Part of a small language model's weights.
Architecture: RMSNorm before each block, rotary positions, no biases in attention or MLP, untied embeddings, normalized queries and keys, local attention windows, gated attention, normalized values.
Training: a variant of Adam for these matrices, 472M tokens.
Each number is 128 + 32 x the weight over the matrix's rms, rounded and kept within 0 to 255. Layers, rows and columns count from 0. Numbers have three digits each.

# layer 5 MLP down (transposed), 1280x320, rms 0.0856, rows 204-225, columns 0-63
142118081111148129152105155106153154122188112126179140137153104172147185137102080130096096168138190125173105193138129142162092150114179112141143108204176084099128079185068156138122139161164113
052144145149158173119057135126147106081068149150117130125139111091105090134128128104130119063109096134126093121127167169058065092148122087162128085077114100178076110152119146166156187116153138
119145132099126119100167131145101129138145168143135134101102185121087149153105155199099099050131130071118165111178142086136103088184123071144131151081084144074132135120090120121098099143155148
153144076133138114138117118128120160096081121165094124106169153105107142199055145070173043153112158163181159156180187091173152120099063097135107096143127146120113134182080110143098116133125099
099120092160115132115179158136130167159131080176137126115142129134154140121114118174144121111155129116110055106155133098121105103120133126136189089160130186089155122093145174099053081171113089
106147135111128112130124163084155175096158130201096145102155103120127154109083112093106105127112131151175128141148134155155113098177100090151134104188071127134103094142101137110174047151107133
114106121114116159127078100123158091154132141173143136184156134117151136128126160127143138098150074093095046122156132119108100158104137130118181079165111057162170083107117126137124136114130090
127115136131114124136122085141123145097106107156116078131159119160079117109113157066142111128160087078130154073116077148132137136168152158152127131124125136147122158142147117103144142153067101
092133158120137152101135175168123129140161185161108094123085149097118149150131115134147129113137115157115153131152122115170152152079131136135127192120073139118133077129150161146111140145144133
130129144110123016076155143086176091139120123143115151165122145099157100180126173140148110164094094175159100176114173151255121189115132153113130156123141141142131135159148068103189151179125107
100167102153134127164102136124156112130188146126127118143125132185124102139121164165076146070154179156102161122120128158100096176142112139084129127107159159095126135136142114139149111109148103
131140101088100115147153136158116137066165112086091111122137104148123107103129149130136119131156100122165141162122127072147141162136178177120121184163079131185091194109124124150073167111091067
131127107138102129107117137123138113064163156127131146157131128116167100149170087138099146189129183112119158153094158125095141148172153117125166148141167148101157132108136085176151196130148188
159131139127095069083182153160117145188121107116153172153158153112141189113086120094143162074155052168148137165090126153246088119083142080124130139123098125112134110144104076135109118122140038
082148086142128090142141153124103145146111202196102130168119134107139103124175075136136128098060171143158091140112140118081113092081123125076041136116210090106196112137171127123089075140139155
145112146141154209129129120113145120156158158110169118106107137190139059083137079153147146089141112186169115088130131108103071107138123105110142128029153119140074154139142125074106142143151166
140115120171109170137154165081148121111100139125095091142146125099151122166136123102103127105172128100122166123093171106018091137142131140126127113110054164125208103104170136132151096150108131
098129122150119198178130174076208101109169142109141192107201127129183108103170172102079129129176182148128176106148145140079086100144150177132145174098155111181169090125086164116156101092167048
069115121168125108123152156120160129126145122112153167129097162133084208124112125080122134115141085140181167161079142120226115112138036087167123149170120063126098084077135167137125125142103155
099090112128158158117139135189114143162162142134124132128156147150077161150107161176103162135112100123122139099160105116161129123221174128098120084103125071172143126118161084118098152130199139
145108167165145170121149102107103135101148093159132111118171102129144165181104101092111157135196093149139093135098113097133101126114092129089119134131097164146060097113115140144154119095093184
125125148151152140130148152145117128085159150113122152161104165146124094104092112100147129125165149190161135145152101136152153133147104185150174169157133079082109097119154107114123162159180144
# layer 5 MLP up, 1280x320, rms 0.0934, rows 205-225, columns 0-63
179210127127063055095146131188160127202129010190179111158108098117115136155103130148195098150135107053157115111128141133113135170142134172122143140126200108111111126087135160062057111148173100
118163148104090092127092100121104086145179137072124106058147102121182138095163162079137106153154153121121098102165158098114129197135143140124152129175158085133205135139127167089127141123137102
139140163124143123127165135128106148091094138201143147111109102113123094108122113157156155099069182101122107124131112118105104106141112160138164168135157130099043160125148152065142121127061173
156130136133104131125159098102083134165171098126132114153141183098104152113135081155115114168125129118121148098129137164111109173136153186103175179107193147093100124121147096137103149096112115
217175114094124068113135111117140099131130089161100090148163146110086188106183138104151197118170122119098124136116098130100102144158099149164148145132115198137084117084050146182114138191160161
110171128090061112105105135095145119081142039111122124169133103156096113159149133081101160150162160091125097121127164101106079109131154161171100123142080098116132137106064165136086141092162110
184124162153135126150104160094120131148144099124175087155145133129095104124105112138120131113100160105089094172132104126103098076153107074125125165132179124122132111115119131205164161123092147
184119157150131095129121178186094143081107088130071119120138174173137144114151170113079103106124142115091127118146131155105103189144141107137161120156206127111141170158131156142072126108126105
086129138107163062061255183098219109117117149136151127150098145072138064101114106098137190153154135164114125114107180168105109141113101163095094158128169120164136106123164113094125172144082093
164183128132125076120146115128161124178158131061143091135106130110102127075145077099141151108078095101102124127122150088099102149149119159098116146152098118144089162111146137127138121143125163
183179145162116144128145154116203102086098116140178040124185147146093169074160132130168159127103108165125131139103175087120153193099137151099129131149146081149182089133227129141139173130136127
135172140179121123096122130108127130121149143117153093147161126131087069134168113095153070167101157120135120113142166113100137154128111138143161145140156104130168116164122119100169127119082089
130138098092154058056252178115186100138158161154174104081097191116139112148147139101096129098114123142101108141118171145099127095057154138124127187144135140115160132081130072083098116129108078
123152132124117128088097091080131175126142160114179074163101168154121153071135171149152117135083201108126124082145147156099141092080149138134139136103130159166187124147169067178159144127097136
125187107111091109110120132177105146115156138194141098137104154111091125133147094094160140135151044084133149084102102212105130145053100123082145131098127084106142148126075156085130147053097139
122147167154171116131161159162133123151146128130099090157132153094099179178156160113160085100127144132165070116127163180098128137136131194075162137167097138140154132120106077174092107137118167
180126130130112154091147138110132111140119153177113118090189108112132050116142143129150189122117068061097107113114152091101093087105083172106171171151113119123140142165061143143173122134124163
175154107095135136100141105184120144129131155106118064120086086078119086130159120092158084157156113183149039098167152094106175125193147165107156166151180115169194136105112119114082113171158121
161125121123122087122136130114107137093158180139068151105073141125136105151205102146122090121174160107136150120177162163105092127080138104149105155081142119154151157135168147130124157144155191
170133120108093089106121119126107147121111131134169119144060121159097095078179154093104090102153146141146119146167209095109174167166141136124175153109143111153195117154172164168113075156164059
148151133098129129113104118151097117153074156135105061182245092172087138144163131141132134177067117113138158121143143117102091139124084113149111145089130083183150076109145149208066096116081131